Each number is 128 + 32 x the weight over the matrix's rms, rounded and kept within 0 to 255. Layers, rows and columns count from 0. Numbers have three digits each.

# layer 5 MLP gate, 768x192, rms 0.105, rows 572-643, columns 0-63
144100146108175111157170119119145147148089134072114152119159106155184168167148121148173114161181104062171131084068183181097084198124157135119143053092097075135145186118143107098079132142056148
102126156122061094083142102119078083162153134082136169120085119124111184101130158123150125092145117114134154160145102049179079091081134136133098140121128139129110147077167117144126122132105126
174081102128100132125149139073148112087166164126104129109119047116092130129085108086098163155147182088151164194079121182112100092165074151124144129104082118184128099160133114153135186123109101
141141141100111128168190145145128128115182121163090143111112144113119165135088185158129087144128156134098105098131122127135074148159131120135066145126130171116091124169146120100100098057129100
124137091133162158142180135154097133176102111110096148113115084173127143125051161147072103105083094049120133119130155098126090152145101127180142187154124109119171110135151123180197138165139160
106086195187137115125097115126147141124091101102147180142162102166085115197144119130170149098121149137098129108117178126132131153107107173153139163176110145039110113104138156161137149186083102
093132146143138052193130145068141107181163113151166098104136137112135155089172124131139168193150114094074132138094119088146142080076140158129117153103205093209207121143135122130181138113101146
150177105159116139103194138072138160192171107098109124106190146175037189174097135168056059132146119154113131169092120151128145101139165099114135068125114095151093153182155128125159149136076108
140105136165165155168095139072133136112132095095164083088169097173157145152168134148163102123069125159100147133119180060137089101157192142150099157131132107102103144093107126115083186172118136
124124194101133117055111138116131104094124186073145046157145119167152192161075102119092080184157089092131109180094151104092128106147175111129151116161100144084107066073109115099134126124117122
160117183165115162161140130125120102146144146127188108146183168152118050109110151130161123116109163143115065191098171132165139120120131190157093167128124099171129146080081085108139192108077106
129112066136049184091151110101118117075165140145141189162095140175118146123074040111113156101094193145115133147118118159122115144179112158174067114091145093114112051145104085137116176128147150
102090113127176112100182129100115171120130142120166142156076123156130134122084110132103166120116095109074163110124137145097164122053099152129166140101083083121122134098142104183144089085089103
120080165109117155132121123142112129086130103110126098148135085139140148092072103132080148079155098090098134113125168156142078163089155167087152137144109105120186126148139209135149142136147030
191110167101147179119170093100108135183139109096148161091117095132065147140125094114136080144163125134095130162119132106161121123093126127172117153123113124073109138117158068211111157112138145
099142082150118203139111185086139168096143185068163159130172175149104084126121146194149150132145082152115091163171167059163190118068199157195090072101143149156125094138082134191134149131117066
169082114156095075048121140115136132121197123157125145130130132156101100159096117146148131099101178071128091176111150110095129138105172145076134135146090146062185119083142099157071158162095157
135154150173170101105096119087142050184074137162141120124115095131134077117183136089151148152106115087175122136101097140115164098121158141141132141153124170121132156098196152181137132134126113
102138181105131133138098086123099146139205115068129067167128163188126149161091134162140134143093134110107127132172136102061103105122127157092137074163115076085099134130055167075155188128127122
114122142148133093146137137124155114154130131082144127131163115119110089124085114106177086116097138115104114130125112147144078150074115172226128065169134106173115125090181114142096132133092108
082075122124142150048166079135139094165108128155160115140083148149068124190078066093087186115116136134162145142156126112111096117064138130110109161099145152135133091148050072100138164117112174
145183124104131184134105111068128093150165209142088121132102115135127061121086162147128163115100134121128122102099147122192147089076149198154177059135111096136122126126147144118139186082162000
154156071095119112102088150126166119184096098115177099127198118143113143095139142090133131108198096186160127126151137107138112142089126130180127113065100158107140140092107150102129068146100176
103090110178142104142128086122127128106118089080151090119186078154082110137100150193080129108101047152096139121105073107132187074128155071103087107108146103121083148074093043160106132129144166
120130159170153113134119123192155162083102135134178142113101119103149138157181124185141113036156161149137111130114121151137161144110113151106131152087136152102135115163112132132095131152095134
167120101095123108143161146078092149075154115148109120163157100096192119162067157109111087144164126135139127191126201192181148115176129114104157104150123120117202103124135049105068115112082134
180132133148146130111172139054179103176113088135167135154140074128005125202120130127218146079115076154137110052143129169191116091158133149105113093131119137081151135173156143088160143076139068
091140162132100102185113106125202140070109105099068125124188125139077122149164109082094158047078161177056087152135129186175224184129146158164118118055142088142104105116138134091112118161107107
120097156111147068145160067170136083158155211116115120144094091102083150109103158121126111152119120093135091130115147122181115159120131098192142168103159167105129129169161133142121142119133117
176150129135117087172203148128132123112086145131172106172138106126061147112173179106174136147116150090138100106138167091169156172118178165134131131100152109152169160159093156177165115136119119
117108200088145127143144098100135140084160153138171144052161103117124105155133139077146139170144121084127119126127101091196148062136094101177144159075086099112156105133122131125125093147157181
146138123098092162175125125123075077163141135075176124091146078081133123181135164158146136083146139165164156040136172137158104120174106113148187118122086119158178129192089122122132083096122055
121163150125097164144158145071086101126096112133063155164163109084143163125130119072071163122138152118103120081093151110049149197103113092098111148141106139078143117107110149144167090116158136
191133124184123169109163143171131116127157109121161123142105127145074090226155079184079165128182167143102152157089152120143139095119120154121112195098183115094193146147154179139145108119146139
112182086179109155154141155129101122140156158184129174174218121165139181129174117082093139089125086105077141106174130080181104120099137172146098080079088125145111119139097138132131202086075133
108120113160157101133117065116133102147162124127117169176110045131088165100174150175114125151096118157128127114095113088173119147121149135114113125113127090147117095071193169137168140089147154
104121115115152119154136136091167178132171134060166117130111146101162088085181104108115113137121134143112099171141205160083131162109076135099155123075152086134106138124147144145112136146151123
125151122162070171126080125095113156161122135155139121154127077163118079108090133187085187163104148127141167119100219154168131131154116146105120110170092098125163193119120119138149108129100122
110143135131154090131145123124184080077110109118126128082122098160096147114133117168144128099157165153121136126120115140107160190127110210121143112121133166116149163191142157141119139162142085
157136135139199143126127087135142114112210145128112135143126173086093195138118152157122113127134128123086122116108156074145129095097100095138168101095137080076212069164109120128200196135124073
118094082137181116211109098086142057081146163132139085119135137127063173184129117114135126122161148110112127137070152130128143138171125103127189104094202146148119159156093090121150197153144147
167163097172168109112141068051135158138122154210143121152107104122107162162117095128120103150077102112068078093116089169122154111116205084159147111172133111159089167108148180156131189101111158
044170107137114109109110165093097133141164153127127102117115130166184122119143104134133161067162121093075190158100157192153163113119105123194111107101083119092136158090132180136117102146078144
146057115129169147171139125089141083150102170168133081154100128183150075089163130111142136143151140053099142149063155129095126126109110138088090089088095124166089143144146168145135115122146160
167134130090140215138086106129132121153105155078140138146099103157073157195152074182128114146144115099114111091160190144127150154123136149135091117135113105145128109139087138127132151138122072
177174145119136121082131053165051128131115154106142108168134092153099162112093112164123118107175182102074118157131139125145136128190120097134182157114096133118127079098142120115119112093134133
104174124111157162105124175164138128120172129076127125074085095140066175132090132097055157194116089201131171076112163106100118169125169118161119120137213109170162192104146111110088105165095107
197146178071108107093080129114114066090116095087104109142116139145081086121142078143136103113123192172125110145102143080126125135143121088106086122201134117105157083189090097124145195116113089
136129167102133166097146161066153132109100118143132109093086144090113174126159133162138116176144135125159051094154150088184137202126193107088137121095129118088144123112111088143148091102111140
095148140094118140123156143170150089098115098102123142115221126147114135161104151207117167190110144122129110128110162142128107142061158167070105112070061091165131097124121129141198108118110089
088085075119124100111097147156131142061106128104169136134146146166135143121104104169124120079117119116136123073134188150187173166155170192118143113118140067123091217131158125133126113141129079
148121121095145085075132083154136135163140140133152185118093055061120103127124129112119119122061121088138126088127190169104122142206126160105105147121146145089138179174099112129117131135125100
103186099160145155113139084146170164117155100160162131137131099133102128114078079119141092146127121055133175133117132109160119121136114133124185134143115102172152142138129108182174143099069120
088087175132083171093201095148163119154142094114138173095107067162108158181124129138205142173127104077113103083126084169171142191135123196091179152134047122125109111074110135102160128166160130
092145100107132190026091111099128159099178151161150164105113176158106173102094131151151094126076140156177145172146153035119098161122151138155168175098132137082077079115066127125094197124062160
139125100122150151130163132052105142170129158155116134110151152209069147162146141159164164175138154084115060147122162142141084167111140126139155089135098111177121070097173123213164100145072146
134178041134108095155144088108131123125108134119192109135078104173145162149147108075071099184112105042092170161100124122121114148133099129113110147066112076114126131172058106126125121101137104
180170107153127159097135069124107075137095085098141085172087102189137111142158087089091206139126165116134144175127171153111131177108187179159122121179144113124147135063163141123111109122162106
148152124133182070101161128158094151125059155080138156133131131136110124176126148106057110113153160162132209197130126165169094126122139176161087178134116129121169113076151195087169153159097121
112139122152121134176144145122203101106127133137152188093115173093083139121131115131100177169141121136105058133111151195153092110139156132158084112123146131158109129157161153077142139162153102
113083134106107145102133126054120115173054130120163170146174113150073138088171143149087101142131139116099160165102137166104146102151109201125177077088130077157121075072133151173112092083119133
147165147147116165114118131075123107115173096138094139093075063152107123165136119140068133066117115179114155165107087124149112136126103126115211122095109159174152132122127151127204123132105092
207142166116153118229179089079160147110111088096099174116101143169106142121135109049174098142129113112146152103136149133144136170130104162151068109095125160124134166079086097103163120080165117
080173135151130175107126118126104152148172134127114155168100129145079109136136104158162171147158178106174104109118155155095161159153107168121164093131178146174144120126160093152200096096144154
128130124172109130209108075125110158115109130145108083117136159151143160100097105180135142178120152121134129107164156131120151114110120148141088137076156147155151128125131134101176169070208137
117097136186170092102151149058151125161089173192105097178099127117150113136065101133127111143147173079130152133078159093132180103185093108148145105106128124137110115155226098151145129165112118
199095112124116091184159085163183048082089138113114111132067119138157082154169133149171077092113140070148138138128074148113117164135079164133120167066125106127128115149113131117157119106153139
060091089138120174095108140117109161141074171099159196120081088160054091155108086141107135160160190067096114168119138130155114158119100107095100173141088097146094121136122083148168110161180071
157119158117096092186149155185103093138114087112186170186144089129128173151124107129153161111086103154162182086149068112119144167125086087125082090156128155154183119131117098128091131116155082
114170159116126142147110171114128181050167138144144086104202122139109184153102061147104105171157108148149172134100151096172088141098081093131172124126136097147138122081115124147117142124138122
142087120103075076148180156131114115100112159105149106179098108177101161155078098118098141113155154050137178127051192090173119090122146114139110156197081114134115105070113179138098148149088112
189119124092131123129138119157119166098075209138174077097202159139135169145113120120119090124106083143103089129158124091168108158142163177117070099124156144144168190091138121184140090143176141
# layer 5 MLP up, 768x192, rms 0.0981, rows 572-642, columns 0-63
165159192072107119073195088178139200107115179121131148155073088156113149072148126172123116138086105186184085121114120162110126097137067099104110085102116122088040148099091124089157146119162047
151142157091152119115137132153158095088136154145145183146147094134111182066101083144116134167107180131123108147124147075080085101159123098142112156154086173143134100125135061102175162108095141
135116173136085185118148095197128205158173141113067070122167086179114081115110121063099079135083132112127115179092163121102087175129131121120168155136102178151174138123161182094118124189178130
184137090176176102122113165081120148145129161106143150139152143075175063129160106151082141108171121141158143128119128121076123160136090157154116104074167125154107169107099132137160166161102176
103139153108125088115113086145114110109134154065148065179116172172153087071173171107077073086118122092077139162155123096158084153091160146094168142194107146105098118098110149152108144147161155
182092148102141137142156131116140164133087076117124151053074105136156157107131195073228163106136121063128130132155158141108070117095089148099141101151124151177138155081147098116137182123222095
145126139097129156192137139135146063165116142141151134094161168152105131127123142139122112176127116165128149165073116148099107151122160137129141096148134149126128117104165104075162129132104099
105120120143113152165153109142105102068124093145167097161124154158120186124090091168096124120114081140159116129103077151141138108159084160111146138123136129139146138083144134121140140111174143
122158077141102149115124144172172087114076125167115114146129143147100143186102101103154115098160077133111043146185105192163131151148133144158121142105098077179087123180137127133180124106101110
181172205142110167112188188151102112123107104073160118073101126147111099086165115102140113136192121176119165087155103119091131137135147162173126156140123145121168033124148091085103115101120129
160115159161153124169153120114128102105162070156115121119118105098097114174182140127093164114171112094103133170067157099134091102148098137075089137153089167146099200056115135183131071190143113
142164147152095109197160145153145156149155112141104124091145126138074059150119069101171131146130130108098117099129080128157109147143146095059195168175135105133142132110125115164163080215051157
154180121065149083073090142137154126125136131153063196137101174103107112095150116138136146142097201137142091152124143134132112152128074131067120080159156091107133066177162131117199165104143145
107149122129111165164136131101120136148155094080126097109111100140146089175082116133103121124115165126087190130073066045153085119093131183158154146050168131157070151106171086159235064191111128
148125150088150103147110132182130108096105200086143149139123103159143092091095080128137112197113102118120151090126185134113151128147155121112164135134102122147153157134114176109085140123174111
186107173148093146152162129193138191125053130072071103094120149095194116147129134164157064075120150102173094120187095142143085153151127082094091148113133056169132081123078155117140081132145128
111068106160138139157137093106134130167103149199109178071150148128193112100162174157104076064170112092158128175092136161166150152129102156129172069115163128131098080140189106152099157072150072
153143114198163171164143120111100168168146129088156120106104081130095099152153147085063098064107083113142191157148110110189127119109137091140104135129134159109174155134150048099201134160152088
174110087105141114142137179106145124105163174120141153150137104152121143132127197116100061117132108114113104116110079043167165143150137159120119153082097131135170136070104076117159157130123182
094102173171133170133141067141120141191133109181122082080104134111104157064152161111141152122153122112147138150089184114015170158111093148144111120153112124135197083107112165139109182152129091
147102152079117149170153099095192066144072183152119131099164098074126146076206168144141141147155167158074095133190081116080180162138114129107090105084135119144118139107081111070109109144085146
090099120061088140111212093124099123175095143193123095172085183091060149103143103189043093153151153134133169161149136071184109125127118109091084149141144124110127156171070099098104139168074124
125118130151114118121112156167169104140107117156115105181136142129171128107129121169152208198072163100101106095206147057098124118107128152143151196162126111108108130160157110214113156113148139
108171066133112136101072107147122076103169159153119127106129133183108100104134167112133081190162154155121098160129118133066091073141150160083133089149095184158122107135159120116081058073218116
151111108190163122109115125138099082059083102109097157094155129133158134135154067112188158091106122142111135106098162127152124105213181141161070188112073105163098130112136155077095150110158091
139119114121105137125155140102113189138153112072089188155155117104195217094129132113157145110179135099137120087162119111113147116125116072194088053130095137106087109065156116124168140127151126
080090116169180143093120087111123128111117082107086119114144122145119084127149137151150155101141144068085110119091187092148133175070160132095162105127137084153195120107115147127068151163141123
089117125173171106113082086121195147107129145158113117093115136101118160087118134096126136123129153127234139103133223133100125178129094140120117111158208089090168186096064152116068122106142114
108105178118125131135138134094126146126087102096151122102084087108109132133189086131126158070136136098092148167168146146172108133163145139098116169128163135143180136165130155148115104147110158
130136063100070114102149114078122108141102115116181110140185171145097074131166163118174105169152175170044157141101123114132090122190124082114138172161076133183108089184108072147133099182135107
126106079142157149069094135110176149163094143134137086105182152143150167077111170109133142147117147130070105174076174143148094141099168114129135173091164115083110122083200096165205089114150150
076189101141069137095140136118132163143086128084144112109149106113093109128150092201098131146132117167148086147124123118141155138161132117077164196166053136098142099141144135087129107106138109
129079175147121146138134129060073162112108176150165117137111116115151164113108138057172161086136125114107148135123174124136156135109133110122207095138147058105097117132111098163100104094123116
098143150093142155133150116147156121121153112185095135136111155101120150084178118066189186114108144146045131165136189073135096172107162176103101136140145085171058170093166138141124138195120163
115133109117144124171150126144142127107145126150145069176081129200133112093135148081154140192100150184144142169125122136122136023099156120158146115135083138108116107099078106092112162112132041
148130155092157101151157109136136154104143076098059088147080160144202163164155149179126082126080093158138099085145131157136095177178133124101124110112139086124121105160128153151201141128082152
095126094136133133082141124185134104057126208114135121168106157093091128081123119110134094159085117118122112129141076055145100151135099127094128098176183142119139146138150175154183127175128117
168120143160156113129161118141115124121096179084143129102051078112106108133189142062134174166142205101130157105105106151114137091169084149141100153076078122094131106068127131141129091120120133
141146058080128125164135097130104100143111131122086164164145095102134111118109140103116149103086167119088132124139136119121154119109094160134061123118162160109132091136128093080088146103107158
117114145161096185169128121095095184154142053079122075112167082104101103094125085124118121144140134174140109184138114120173187071085150103113150154143138123101119132125111146162147121083178152
106122111136097182145131181047115149108102102112122050104143126089096056114166135153132159138092121116107104119130197115186097126150103121140138127110099077174137115084114117123126097171157150
128121062178191117139134132109085176115102087070202098115137145094113094199117155183180159096145095103145091131149171118162157070068179155172140187134115132131146112125154154095139126099164150
083163184169117144117151181090032073122178100106189048129096140103128054128209158070132163085207150159079192123134162101115140145137127071169093122140098080116136184128076158112174091136085158
089097135070135144135106095086134115156202096094125133138161174092165136124105140098132166091122112131123151124064108066102148139119040082104101162130108149110091107178173135087193129152127155
105142126122155117122166114120054118125202119136128110128124127157178079095187159181068132081124133127179131138123080090146125180143074166120089111162176104118117125136101113158131117123189172
175118173092131082149107134178148188145118106177138149123114173079115123141131145081093151133086084144109081087127126099118163165108106135138102158165085118191116155088154161185104122095132150
153185126132131121118124057134153089133123197138124172234144111121060093090139124186125168134174122158120144113165103127144104079190166088175130077157136125125066191129089233183124156106160072
141145132160145194098082094148093168147175073145130105170066093128163162093125115125076045136147127147136090135126090127177132167108083141150133105146137107099133085120143139070079128075112178
168124144090157074154164126111145130109138144159083131151146138162084085158082095115096135155102131084154085123087108152140118134177198151112122155140170116144053140176143161123163162111075099
077139148111124117140107097193143120089138051066180109090113142175138086126110125106148167119093156150130175104160180184132125119055113055157129095166118129194151106175099076172142191113130102
063134068176180137106121108129129115163110122186104160130147161125150176142073108124127117135135127177117104146162120104129115150123103131174169133148139155065200068155088157108081164085140152
079129137164089146096056099085173111122174117127115143128155095125195105160140110115117118172108099103137139147071116158138161086122103113101147150154192125201139115126165127137153098175116152
126134100166097081162127171091162146077113208122121196164043085127100129153146061110133066087204155115128139150076161123131136093119130115073119139116111103132110122135115117149134082100122109
137097116161135104139166146136103062158162144114119167082112103091153213127171172166106170102152155103157134100087109115135144069140090160151176082099190128120138089170212155110138181127131100
156087090189161093115179119111132165100145155160093133178096126136127127058135112092116098132206183073117100091136142147156109100155140073072093070158124103150108145156088095194132075117130158
139123145109111085158141079135103083153154162136175061153149137171088186149138176163115124088110157127134122052137094090137070119172138171117091193185087112081126089115133146057105112165155137
069082126157077148156141191103120127120088123123160111182181082148167094146058099069131139137106107126154113168150092129133140088118068169119112149114148164167122112077081124082159137131115180
134129074111178117061061108126113138164121074083155098139116178106160066112113112088130094129081133147154120203162132059152138093115146124075182167123136095169156083065165150111137138100158164
192066133181156139095121051074117164183085186126077134094110190103092110113134136102109159150124161112144075117101090126114087106112122101105161166105069096117122123127124103123113050146136111
125132148129146176080094125160153164102168162125119157153129175123158104061139117076175156165138148135124100115156136125134108140112117144105119112113151136076143095150095082138101165157140122
169152119138172035072187144136147104135188063080109173105150126151215097135110115082089110162116140135107151124100141086157146202118144133122177124081101133099152166160155141096140153132115155
056074148139140076088088158094052117090118205171160097104154131134120105106150151122169106099134145142130212157134102097137116115088097104067134133160079161090106168100171093119090126092109137
116157125135151145078146112093131148175143104177135108105056163094103115155136156110125125198126208162128204153197096011106138157085129099096168139151078124143153086099144144106122127102184123
135058117126115100134132109159117098114162149086115145071056098130163130112162111106140124100110157086161146167119086201083099051128133102174169130149162139133119141087100097108124111071116140
106100091166178082160168130177153133098122172093138118116107125131165133102124163066166060098151133139155183137142140164151158141141155105138101127153180142094065187105130127107147131096165121
140145147154139082081098115099086137176101128135166163099099113171122117154150178113140127106147092150100077135138148152125099155096108144102157124169112114188119144144150096193157146162139163
111162121071141066142094139120142163189137193141152123100161068117124169160148145093114085184082104156063189114065109126118140141121165159093149092147145137111145180146105136077101129100130136
178103096115130075115092138140114127145178152183158126175132152165095038139147113095098153165132119147163131108097110118114117176144095122134114126157130133155197133109164037165129101141157171
137120142038119129127151239152143124125151146140136144153100119129118159082122124110110117158100164125116109090117175083129184155127105171097095098071121158094094104147115213105159138106159145
123107091156118173112101090109089122138157161118125137160146088117156085159081140141106132073128083106189134140131220179132130131128129120202101116161170100153137169153164197116040099098148131
122091156134164084128139085146156100169138107102188131200161167115184104157143133136037128196124119143104117159140159154091112153109119149137068120104217097150104109164116118154084132125107090
# layer 5 MLP down (transposed), 768x192, rms 0.0823, rows 572-642, columns 0-63
113121176140224103130114146170138112093150100127143086162096105128159156082084097097100169153124110188130095119147163155107178130096116149101163098127128079176131151118130097092151173151128153
088109118156088154120107146162140185136169118110121122086135109108139112148137160113152138160115175164102150150086087150162151158130156114105151107172145101085136077132117119184107142126073116
090129078129134088187140051109138152114151087191114160105141111142072146152124100058107146131131154183174175124189111071157131120127158084121154136121109126059175141132152105151067104092101098
145136173119097138083104103090109110103104120146111145149133157139148133131118178147098152122130116098143143132087096166167127153085086115108132106138128137137112176125115109102132154136112101
077156102153093130127169135094179158146124098142095169057134109135146163114106128151112143109086130117088121092187127164136108108115089079183111120147107160113156142128162130168182090090097173
170128096127132136090098079157091130116078140096144159163117078176167088137133149115068152108122113134161098103075137139174119120114062084135079103198092156120069153117166160147105111098085140
155153085128132104095078083136095183066061144231177147130120106105132136118109169126119131083128098085114169184138151133145131100115146108133127141139107079129132127109069098111109104140107085
160168107146151148106143138082144185185140126113114131093126089152144151065133158160185153158139151116135104110070113192140117160111143121176114168063060096169135105084112165129082148135153069
145083163097129156161139097140105160089119139074154106077130021140124173118123093097131085165136098122178166096159121187106104103106153114153154106130095114147097111187115129102128104155092071
147081159176146161161111126177136180096094185104103134111102077102157142116145169107102118149148084135135126129150087159104125107104203070145155161109124201078097127142100097125109168193153081
175157166170136083122123139061135141075146127130089119173145154138099087096134117082117124124129071129093058173134130150135178121138069124171098156093132154085097119122132147095141131138148101
159085101170147167127156133074075093148181110141213133137078106066080074093066139108157055162123114161126174088097118161098134104114164187084140171149154129105182163104086130120112122106119125
185128130122168061118157135105123123164089104141146101174151162150159138096114104146110139169102072148100140105110081105132128172148132164087125125097161088120105101059080115134179099131140144
077145169135091175057084150142108161099126158118047152109087000098144115132118196157181121158105133106201119142129149102138124116154151119092093120078044134098160157149094126105097149176114126
077181117190119166142103142081099147102074159071113135124071129118164138106128089151136111138130149088126134119098128160156139184153112162090154129110107075102231062133121159090105175128096127
142102128104153161131079112159175166143139093123123169108144118093115133097087154124128105135117144140055104125067192090124153130080106105134129123145103136116098061107092121091136105153183117
090158126077107153134117131181110160182156113124105177140142136175138140207142126107140181136101123144138141070112116172186129173088137149171127129139167133139161135129081051128136140085070101
147175142094117082114154154162178125066142082141150182178102086128129147133072129134184149137137151175148131108125168109062121143118123081110129122070086103116131132101129171151092087108136174
170130102152135114140088125117163140134110109138145134082096185150137105127098142079114164161156158116109117112115152078145127065126122183114085180174114167140130123108133125152151135112108129
129101132103134143079119078059157176101141173127137069108185095129140109124137126163158145161154109149083161155114112151162090125111049123100150107125130150134085143079118123115102116114097160
137066107098154163096129094103060149082120137159146175101144084078165175118132138109140136108133118112117092105101111156134145131084201159118114169113138199130108076188100088068105132169089156
142171137210134112058140139117123122116117114094138106147109132175087141147114116135166144114142083130121103103134119138106112172142072074076157119040136209136142151165139120190123160076140144
087144129165100177119117158109107138102123138129132128121104153133162105194165199141110131130142110136139164143087146196122057152148049144134137160137118136145162136165101104122148046095131099
188132110139089144121092102215054104107131138112138155178151153150141122175121112131163148169117127132164137105075108098142153176114133166105101118162089195104151075104133089157183130117188146
123134090122156147097131180092097126135124179171151189078121119139118121129129216064134127160144105096134143107176114125176105125172118169149143113119177168092170084100164136132164139145088101
114179140106144123070158067154136130167152130115146132152159135068101149130135121178087167140189183136162045150176117059146181157120177088099110145136106099131140063144158143123152154087092134
094109056105085119142108087107157073143143170170115153069126125038109223193157158124150127129167162117142150173100149145100132063191201168120098111153149112064100164146086084134178116129153094
097103124145069135083123128109086090034121120121126103159174139175124164175099149172134148174140136119120162152126122158145162136091094133177167121177154125065133111152113140126153134172093146
136142128115164094134135109159142124187173072153173121190097162095145138163133087160134120119163081133115114156175112097052123107087112111160150186130130097091110111111111097119120135146142127
160157172120123124206119177128041116097141102135113133148150183181177063155090133112107096156134166183134131136132144155108135111072115136130102110116115147163108128167169125120097139099141117
126157135100100159105161119175100132147127113133167164140143107189161143131128105172090100115068083160147136118114125171129141150099127091145170086137146167176147153121185174128142110062072206
094126115085132133118094144187104063174113104134130153155162105059151191152107159159132164182165138141127108124146110154159129141097114164132181095086127121110183114132116067154131092084149120
175179156120127102131166075118109128109147105127136167105117099103067117161096143091105151172171180110107096131158119122091074189144145122112135129119132021094160053121108112111113099164115117
112175072125123114081141139175171067077110087086192096137114105198097080103166151149180085158158152115146147176117084199196082168116099108155108124175160212127173124093085152115195154143148108
102134131114107140066086158108112163146112106132098087166153176153114142138078103106171067135128151130061092133142142153153103121085177128089107145111167111126185106067103060170107120146106166
176140116089113115123131075136195083110127191187179092105125139160111105095154157124119110171168099139148186152137110134147093198126114119129151143115120135145132118133126125076111101151151116
101089154173130077170111121102126191129137179096140167128154080134125120113132120142167236105176079138145116079164137109092152124125145203064150111096145089117083111108148153147139105130112115
097096163144123086169111092131126136081121094157088156171129125107133151115082123188113175108120161139117136109142138104074117140190100118102160117139123115115110143136156091123076110099160201
148120133134180140122103152096123163182073119099142096144149145146190114190138138149117142117094208086118164161156118097129183136032148178171116145144165125101150107133126064138091162142119158
112140129133034135146109169119101139132095150083084115121138172181161121164217124143095091101112068144145147121098129158113085145186136159073154139196143118052090133082103163125145102066106121
183147121178158077138117121142080072136179134159135124135122155144076139091126091109150074119160151105093125113154132114109127131167137108132131148117058135137170095096137114145153111145077106
099082138097092126065117122111069123125163128093048140132123081123128196147114142109113066138132116152142122157131072146118077147086167139160139173082083112135102118148118113098197096150129106
178151092082174141127144115149154151146067129175084162143178132089065094125081183152136122141092150153150109161179137085156134131154137180135140129126085139164130115144158125150141173133146123
192117088097145071088111184111092151130106184118110134154145126087090137172076133126154143179144114141136199119175117074149108139099098130093105160161161096135115120080154092168149109097148164
088154111132121127137105075071112211103144107088131123086130206145158130101115118152215118143071114114147144155090142143190146162099165096146098135133102099165155114118124192156150117093101100
113105100110113110049096090089137103120118145104118084125080182143158062099149088107105122095202102155191176105093134150145124064088142177093099119118116168058160079144106122175138140097080118
121104136150089112133143112098117130096158119100123094147150120094120212173085179109192109133157140150131118135123032122140129122172114162092128178129104113084140093142151099130133115134143164
145094172124120116175097068115078177073081094116131142125112109153136160094112131133158062115131109125114126184105058112174156134121096121132118161133122166110091121183157139118043181083129178
092155139114178103151107127062116120115155138068096129148128135209131095077080112122106143082075147163105099126095143137130059155087076144173134104176145130169105139145153159122157166134107186
135122086056109090137155113137149163153164135119116086118180103112088145183145147223136165172171105132097113154091192105138118115124204243122107149146144137184147077100174116079102112187161116
124121113122121083154141133126092141113113148139170121085124091146135119106136130122101070103094086136163140157141157189149119135160096165086098142133107075163136125102153099109198116086092092
150146149166133094111174150128110155107143109116095094154130144129117160113134115142088138114169157184133149130152153172091150148138138131149133162104141132128086123106111128116146093142070091
118223139160186134107158104172129112054150166122063138139124099176091126070154140174168129125212158157182124154111141166140126068171103145087114119124160124173119137130120139170147136134135134
118093134115120106139131158135103066068092176130178170131142118145148096129117153162082066134117069146130092122105118126171171143086206126161135120096130154132136192109124085098138119103066068
119087119111107088180132157120131134166099144137120185146171147108175156097125099155112108171181117166144199200110160114128168131060147110106130122141101145097136142140144137121132095108149110
110124135102161126051167132111195190089135135128104157134138068167110141135156120054110185224108145114136106164118124118115129211172116080136144128140153171143213144123138114164148137139138091
086124115082074091147117077150121109042113157112110081131120174144150134144095084092163134156082104067123179111053118182136130132105104170196158080096169157105117176142130151160190155094061162
151158160110127145116096120140103120127139087134120098125151161145186144160113114127143075151151122129154138189197100116120162103078183095118152151153065107117108109042139129164120106064153122
133124144110125131071115102109123055067103154089150074098065077130188200094097157107115107124050120105090112133109172149155084090163082129119095145112131202172119141146106154130165091058100093
128134091132175143184171147176107062137140081079151101089155087138126085164090116124147124122143126145192090054119135086109146123130093134115130124130140190127127124136118160121104180131075171
104152089135134106102154145115123151133145116060119155131155061153156162150136192084153134112174143166140127110120160069150116161070086181137148105131118085146133094149141165109105170143108098
163108086129109158117125135147187122166090070093098090134161165117097152112117079164130128132070147151142081138146140149108149123168136168141132099116129130135137145160100169135086105160144160
079117069128072112149075122046172108116145118116156098174120087157134140094109145115205156092068191111129089191100046181179131097130146159093117104153183144116107163141156112103142103115076114
161160156131141116137089133114129140104151147179096140158186066066093099186166125157173101115182123123135087109148125080093115132145128138172096144121142199119153115150113134128096093158139143
133148145100186179229114127139156107159158136119168102167143172098063158112133115181134132120155182096144098180203137114100202116122123113132134128167089138124126173096179171089125140080120133
161157150189114159110086126108146095148136118104122115194119093134142197110128132166124079167107119113128144180151095135141115138158240127091177079157123114116055099139210123157111097106138164
136168155162143087112137080094181128151148186116189118110105156215117069110154089113157121177062159177149175145110107145148157099168112075139094085148160095117085125110102113115126146189081120
072069084141132079152139171151179128105097130174129125147153127217101122145134125183122163121152125092142106103191047203121114144176118138096093066137131168107141132112192143140079137109190096
157144156104137125120135100091129134185162097140136100142129121116044097132047122127111154162180116153121129134150109116101094129080149172094126104148132069152143139099198136110103105161136177
143146092160127129100125141135159123078141112075118075123139136124112177139073093127172136136181127182051115110110136111137121097101149102102079110090151232142122193112129145081151154130140145
158117145086116127148139127155076141221143149147160174172068108182165195203126117118124100129159065129091151120178109112137112129025141085179140134186105141108108092139119065127104108152133097